Each number is 500 + 40 x the weight over its row's rms, rounded and kept within 0 to 999. Layers, rows and columns count from 0. Numbers have three digits each. The size before them is the row's rms in percent of the matrix's.

# layer 2 attention value, 256x224, rms 0.127, rows 198-226, columns 112-223
069:473536500509447527489406482535442472496422546441476522466473462536552492443455436500567523512477515529544450478512520496494545500449455492433485516489519526505484607482586458498500461528531470520495566514469502463542459524504511436484484520507540487487499532524468508544548442457509527492454483431548475479516552461488480445501470523441
074:494569539533525530437561505561530489522515481515495472517520479454470532524450530521544524438587493484540535601544527546539475515484519477446510488520487513522501465496438423520470484506583553525560534451538458484421515505408470451519507453572544487515466447502474518504524535442452471507527548548559499477495455469554564520463463546506
070:373500519491507523563487491479566486485533458538557492539484578454440495504531546531477481447507357527550500513540482465414487516519509411534546542487538510522520545502492469489452477486637505453510534474537500473440490438446518502485570502527479494474515504475506521521538506468495439515495532508556458530525481454501573500494555569557
069:483442449472469488488530505461498461483481528426451480500557510475509483528500541490445520504516572465499507536389479471547514437514444437478518483458484523478520510426470561472482476441459413453509524474584577495454452491561508445500454549553474574463429444469511482467461508570473518479509538521459450441480509485407497460446584440475
067:511477557523565525460495552549475506538554490495487486506464509514480534451567580386517510426472492471460551507543479495538582485482492482513522518482518518492522538460500509423469504466494502467436509514476531516484544494518579472548520583514513500475540609523420496445450536442498485454467486498529469429543543528483444468524597477452
062:522479565485493494542497492488506498527551456531534548472473503551503511519461607487466499587510477507514471496584558441552552502530542515504505536483414557528502501556449568562585565494443478506459459546527508502479483516498588487530564488458555569527487495498493450511545510483520469505487459458531501577559505570450592574478473525469
072:482517507566545495466559470489516555512448474551550560432555531473526551480438498522465471487472496506487505510590554534516553488534521618536525501553479560522544535484450474499501546540588496565538513485433433482510546412502530473493490464448519495541522443495541513498474494490494521565505494502503538555501529447523538486499501487593
072:419519498489524467524454520487458502390504485495517494440531433505499476377576549485511481523535591487500500511546527492492450502428480520491531507517487522485457471456480546470497535475526487463515488466501480445519568496500523518462498431485483477528519455542490572452570470541512563455528478533435551452515481515485497514559496498456
071:538522512548498451492403513561492446485491466484496413565532515564505484464494520476452504500485522539480531475478448491518447455451523426451489470593462539511556537522498456484444539491447473437489484534533456568451506525442460362432541509503480551484514489459420520464503479489475521547494489497442490496473516512490514470523515580564
073:444555568512465511506579458536497473456574502524459540557529512506450489456587540508521491516504561463495502553555555387472548474552464546524525494422528466459516474521525535380531491503529587483532562503539477439516499413510493541568499522582475456553459522449488423506486493498520531521504528491483540479491508471528473467495551545474
070:488500505503490518459499530442541485441552523497460433547522482519493532471396525536511483503551463496465559477503487454410507541542575568599485504529506580500521510436479543477520480521538464459555437569476511531476494390500529440493454582486531481522500456472480462540500530565497550460525494431555535539455550516494496466503513475548
082:445526457556465500432474497555488474486470482483521436603454547491463516535516528521516596508426474551552556521449502527531502539526429455524497490448555530495544552527495529532451515477602458479467500527514483583500473490480453518525528608497469443477465444450475491528442496482505508587549552471453511422474507531536467479539550524469
073:418511469453495448486486467500500522483545524501532511447490505449538476502545508496448501410505519542517460493464404458532461498448482426528515455467472463511464546432515522486445484458605498500470545537463482487522541505492449508464483528467467550485510556545510530435493566487534486487546538483510569470510578507457490498551528432449
067:548522545517523545538560512568507564489508524525439544566525534475488481541514520466406490521543442546444495509541594481464559496512518499489510473529540505516531525399532440518532594537456515571506566450532473533452557566526535536522474494484502462547558550486517487557568534476474510526530518573581579488503515507490493558480470488550
075:456540478520495497454517467562474512533508446471452550516531534519529488548510549463487464501497513458422486522481509462497433513437504420498553549503480457398415455509539494472490447479478538479522453422545479554492482513583460542498443435527485447515436581503487459506439483536465499457486548468430535476496512571459436542538465479521
071:388602526461527481491504475508447491499563556546568451487453516458548481442468475466479531462483531502563471518539527560503463452535544473545503497456484520492490528494465584502455372502484562497484516452556440551489504446528466510455473618486465505512463500515489500449409444522474461549548524454554509455477532507475504473520505501472
067:492562579491484516490629478502508504522481499557520530475500462489444544538523535517501492483605562473480571515531513449504628483494503429512568484513516517517496468584524554518499497463536512529543512486497476497443552536470552560481482489497515475490522532482534447532508518517497460533550505523522610521512547521517502470527491507462
066:474550616579428487562407458515456533475485484523558506468489544556439430522474513392507527506481424493539476454429487504530501521516460458503476529522549481541522505471477507531517573536500520529524569469503518494540449546553506494554535507517478534517458565489529555536525555513481423465501439530566525526482447516456494544472468509483
064:498462523512543466493537469579475563481431443497456452478572461535549511518542514521505468568438522465460520471474497580544579504492537494454533490529515442532499485529584432533517552527481518490477423467533459540505585548465525518502450484446518498515535440466466471491487464457477553526524495497468558453519608562529463501520496578453
070:566571487519537459535555480491493546582450476508415500561556521504501563463468518469459539455554469483465533503512522456473485486560504489559559530398443500476508454548571473485486472534422411538483448466512497499515489467459561483465508473494536477528556481511506496497497508501423508583441454448569448463483462438532541514436495527432
068:438478491446569506472484487504455489532517561474499528548453522429548498504438465460488494453520472519469489543471371510531425451563526480518480491522499540519516475427443503523489424489483452450487480529504509485557485507423469512531537511435490511531452434526526485536489493456442527492532406526518460501525535500531511516479510512566
066:454569451553517538495580434528447481478507545580536486462523524457551456446532494473512518485454462566556461531532546553487505573431438444531529510495486535515560481484543494544547464567546504548480528520483458442530503466461478495397550454443553564518486573499559480477571477516517493481523496481517526547525575507504497490496448554430
079:535485493479563473481484484461536517548539477428432516482474497445503517479486459532459501511512582519447540486399380421533522518506459489520507503515488517445489453465398388491509499491409446509445525537459528429492468448474537501465539539483528491456463496499561513455542465544456528466495539499469459559511442446511457425499425470500
074:459544440489515540454521502499574524492534490526503496503500560503534444520466524568534474525547481447521507555531526522450448494533517485489492458495543462531488542470531523480445565505515564505514494529496422533451511471493514519490546512464504491537548536447509536515553460524517416503552473492488533581445413453501452485478417588589
077:476504509498485524506510487505551452451591453552498522481500490482483528503563485533515534547533506494617502565519588485512500558454505476537462489546596508581532500560505528452567573570556535465465493549505504474516572479528489491473521511508566444515548517404522514524510498520543466507545569497467527556486515422500531573456492506524
058:573501566511499486552550485468505485492460472502474553467484534495461499492475502473478498430430548514537530438589532496544504533558575608495438466441468527390447442444454472518443514459482502469490504510439509486510527512538462548532506485517509531525475588531436551486482519559547428455448473573577474508480481456525525516442519469504
077:534464541502534453537502464498529534468584545527552465541458489503458522444607522513526514517473501533426538466457458561448426488518567509487524533460476508516533492529516493563519464503429468412523432477558557531482437487505546492529498569543489460486435482492516468482500486482503514578470476454482450485457478500523517479598495461496
080:459393525470540515473559547436510512534425469461498482478594396506494512478480470549445489469524440552444512470481435515506489478487450462420531530452433540498496504472473469504461430467482445573519447470504486393506495449439455507471496503523480527472528467460486505489516497512394506452536425552496420519529418504513563489526481513507
077:440541519514422575551460507547467452544443523458577499469444499456540485472503509492465476484483409489578484510480477480475478503555504547482546518479432519511497574440473539600512439495570536579506518512495524513491482448581431479399465455471516508448496506520488480471512441474510393544436443566523630461489455546435451471438513436552
# layer 2 attention output (transposed), 256x224, rms 0.113, rows 198-226, columns 112-223
081:534475484516554547510632441480524548525512509548501521456520540519598542454518532505544487494515500543536515476549531464487551509497494455544535517457501463448479488525434513484555522412477552431483449486484494445459575524437488581504533467518529383492492473519496528503482504521483443469439483506541477509508561454555522494562537475500
088:479545486471441555465547518505521556500539436576472469504480524522484549490517455442519500447495469530480504487475466462467516471501436500603524512514442473527465543505513544515473507614474497524520556441478505538589474517517583474456504521475438511533509522520526519481459490402501517509444495483390460531577515501483545551471460525519
090:481493495514479538491559502553449510543472448525475496411502508510528447493517454432574514371436471433572414527524474524503487458440467455596494497585473524458482479499454539507478484540447521544426564526470564524532539479422517525492513464435496509506550478455451517468491503497480497498443476399561498466481534546502533477441494489480
076:538484544485494524496447516536457499547514528404538549513542552521487537517547422468504503532504523527521529496424519507574499458555536561416514522547534463501582510554453540511473508510542479491572459511537513507565547497542544469547501564448535548459472639516478450516526522450587525507503513564541529569529508510483500528517509487504
078:533517542544489524472508552573552570488544501430555558486495524526494534530555544463519514470471418550513461532511551510488538516518443535503475525515528525438529474447578573475497462430448553564457467495532421516576534483516466454512495526542506460484513553578477526482472539455535472405532479547510518499540454463571515493486523562472
076:487508473467476466494508569546532489504541446495501554623460491532503507474521560488532436461467574456535461501484534520484472485460445504494490498495485475446499511459507463440477557419504492513442496452447484546480458493487574471525516500596474444500475523421455510560534466432572521453530493557477561504495491403501493472497497549582
081:458465447486478485469489546461512418442494471533508424472441546439479510497467492517462481404460513448492583518516384408500455474496477514481535528540491494520516530488528470463458527482474445495536509465502500493479455443535496551473502475468496558525503448561506445473474517441505532481510484490460500520423474476575549530483523510473
081:509486452536445552485525464419504532497491440550525479516523504543511507465453506499502477534546522540522519563502482465546433617488463466540439471521537553490441509535454419530484482558578459561512493446493559476519464480465533550483518421528504510552490441566514558523476506513484509495484511502412491472506496549515486540573514483550
079:499529504537468548562548518527533484509522419518550480443467458486432502492475448524533486451462507525514479504490445502490482492534439466492482432531542461454516491451453573532439573468447515443454563511523556495515510472510527563462519452497480485516518527512518559514470571488474533408490517482558478592573487481494519515501561467523
075:477482557544461548500543533553457533457488464496487533413509531522495485458498487422514539515521520486561475522447507489435425491475522443470468520589493588557488474511469485468509475483564480538402426447574496493479580532445536488463430505503473407548505514484493519505522459450512378530496488493508478432548530440508457459518508458483
083:462479511531492499539534516540562485527485573531453507443476516513523513550481502533478536460534452463539464458534483553464553501449448474504508516539521488470572556487499517502453490485465510527486603519516536547469615496538542477559501510479421546477498491514544391469492521541414480493519447558542606519547508441609545487499514455436
100:546483555497589534476530445505488594527487453551520428432472465491484521498559466469555541592483442479472454506481544506482525412494495520464509532502454539521569450497481608464416465542496494480516483459470460505432519496547508532485478497440561493474491520448486523453499483526465503541504482494572515467492500467528478424456486477377
079:452465533509528580484465569499506581575538523499559503437480485503500511513513495460455469520514425486456478503484516479562519550512496474526497501511483520457497525465504540551494435509459541542565445535480510501481355433558476511513508492424539445502504518543480508478427551454517515502496487494445449463494452427484485411535466558485
074:433543525531494470495497630464539429482529489535500523504461478469447425549504485529442444496462510470519485503530551453496511485543486532480508517518474432517557528423537552519476568447493532483515513511529523529572377494490487456495520553481488529514527514481496506512474494453529544492530536516411457557448479535567466467465484520548
093:481524449523455514522384626474401493454502503472506533484545505527525498479513525494453527530466504506484509527507540481607508452541615456520485434481460547454517440485533546563522441410528478505485477508490531525537470520475498517464494495501507611486488540575576568504476477528513517459545508565531514535500440478518472477441505467536
084:434471517552456566532485609473410501528435438457482476519514498541522533469589462449523472524540488543524517583481470502581471487490502490546515530541436546511467491520526498509544476522426517514536564473484554453467522481565513565551431467490452466527428502547535498513544546496477487516443467501478459460568530570527522479489467503500
075:509521512542453468502491612423496511464559492415490491509535521518449493524492480501475438535403479557484466508502460501463476463520560529481543572463460469624511458496551467457620570476481551496546458472598475499530461448481511508512467507491522486438476510528456432524505511519555481505486509549398469470484464502522536457490436608515
079:460565499540504533568566499468411449481534517479534403520476529522505482483612497502525451411536548480561523507510533443536499462461553528449513496557449453509503523540513472463477559472493476457494513508539464458553516487452466486481532529485509509477589486525469550489504519464497532567503483457496579563431550477511487436467516514578
073:522509505519457463507457553562554495448512453569557524493476500517363466462468538512415501512457488522487485538483454474462547494485516461481511512470481558576567497479518501506463546482471468489492467466515529442507419506453493579469513500529525516499451509542508581424467524516463478429502478502477379503531489510441510504476458517507
085:499469486490486508535417520568497515439471543542480494429521521519423474487468504503503405537547474495450496548478569487526461528514508496535497466500542516485478482519479470531552465474483469466494444522504339459479433584580465464505465516466525512501490507549537461444492471478557483518577495565465480539523456506526479545486436440473
074:450461494457454486561533532546535535554491519615500480496531503509529495616506434520388446501483449505461455489481494527537553513518483517519539452535473482486419528485459535530524513570448532503517495534457499553464449537562530508505483553401479581474496481476469418476488564505517520530558475509509461467563497508494543455500441493546
073:449509452514515556507494547522481453452454529524518546476520463506431483441528481461474466479483462477508525535486453464528413433452492518549532528480448501516419503465491456431548492483436488471513514530455455443435479528545450476512452499474465427432490476495474581455453541547491488540465459479433413499583548509397486416513541512467
088:506458460527470539593457400442509529466533505540430509474484515491475526521484539536447480564524561498528490489525482507533502545516465526430451483485546506518515487499474399507504588499569454473456512499516406433529519456623492449525478539554465495468520539487509412450465555527464477501476558455484500474490518556468508557509483529505
091:553545522469465568471484489526487501485504528553438542513560455497465502473508430516475558446528502438442461473525569507436557475517471535564422431484526497488476502472483482565469563550482418438484511516445522474543481432450519495484509468534468514480492484409577495480453466477523462523374483482505514495464501451504504559456452441525
076:496517524528493454488485506441491511491491583561498509546567482491593496528531445504591469494505477445517469486524490521479511498481519484519448526533483539454510417505481454468500526536547495480533486473467525583546550462425514411562547477500473506454484465428436465523549535551525542406489519495447502528524524540543524507485540568512
075:505497574425462480495460476500452580533502534454470547548470498502520546466529491501486558531513529552445483460440446489508432549514505527440520520485495499460503572456513565481463522421504497474480522510545470543502442521492541474504525496507469439535486562558555464510462504487541556531571516512473552469501479474600497540523472468527
084:536502470521516543483495436479501516483467425573503454459542478549454466499492497506511418465547542482535534596482490546489550454468489491448495462491533501449506529502500463536464463543506453506484593565473513465493483494549472562522490551505529487504527539496501534463562399482450462537499515505530522494482578550478486547492502499465
080:501543478440512489486455426536540505542507513499496436519520564488478513508432546498481484524495500594583496499510499551499480542448446519588441520505492481525515514444514507542547504606534509611438491520485531501557522468504510503443466490479504512505521489578473528461549523537469499448435511466467467437441480543478563543571495481497
083:564505498560446548457517543463476461414482499492556483531471465517560464488538489461503528528533482487383504515464527493557452416515615523545569517523521489456453469466484490535509518463464492461468539464563508467481426525425446531477495524495545563469457521539468480500462544572526527442493441528476514490439470511491435511481522473499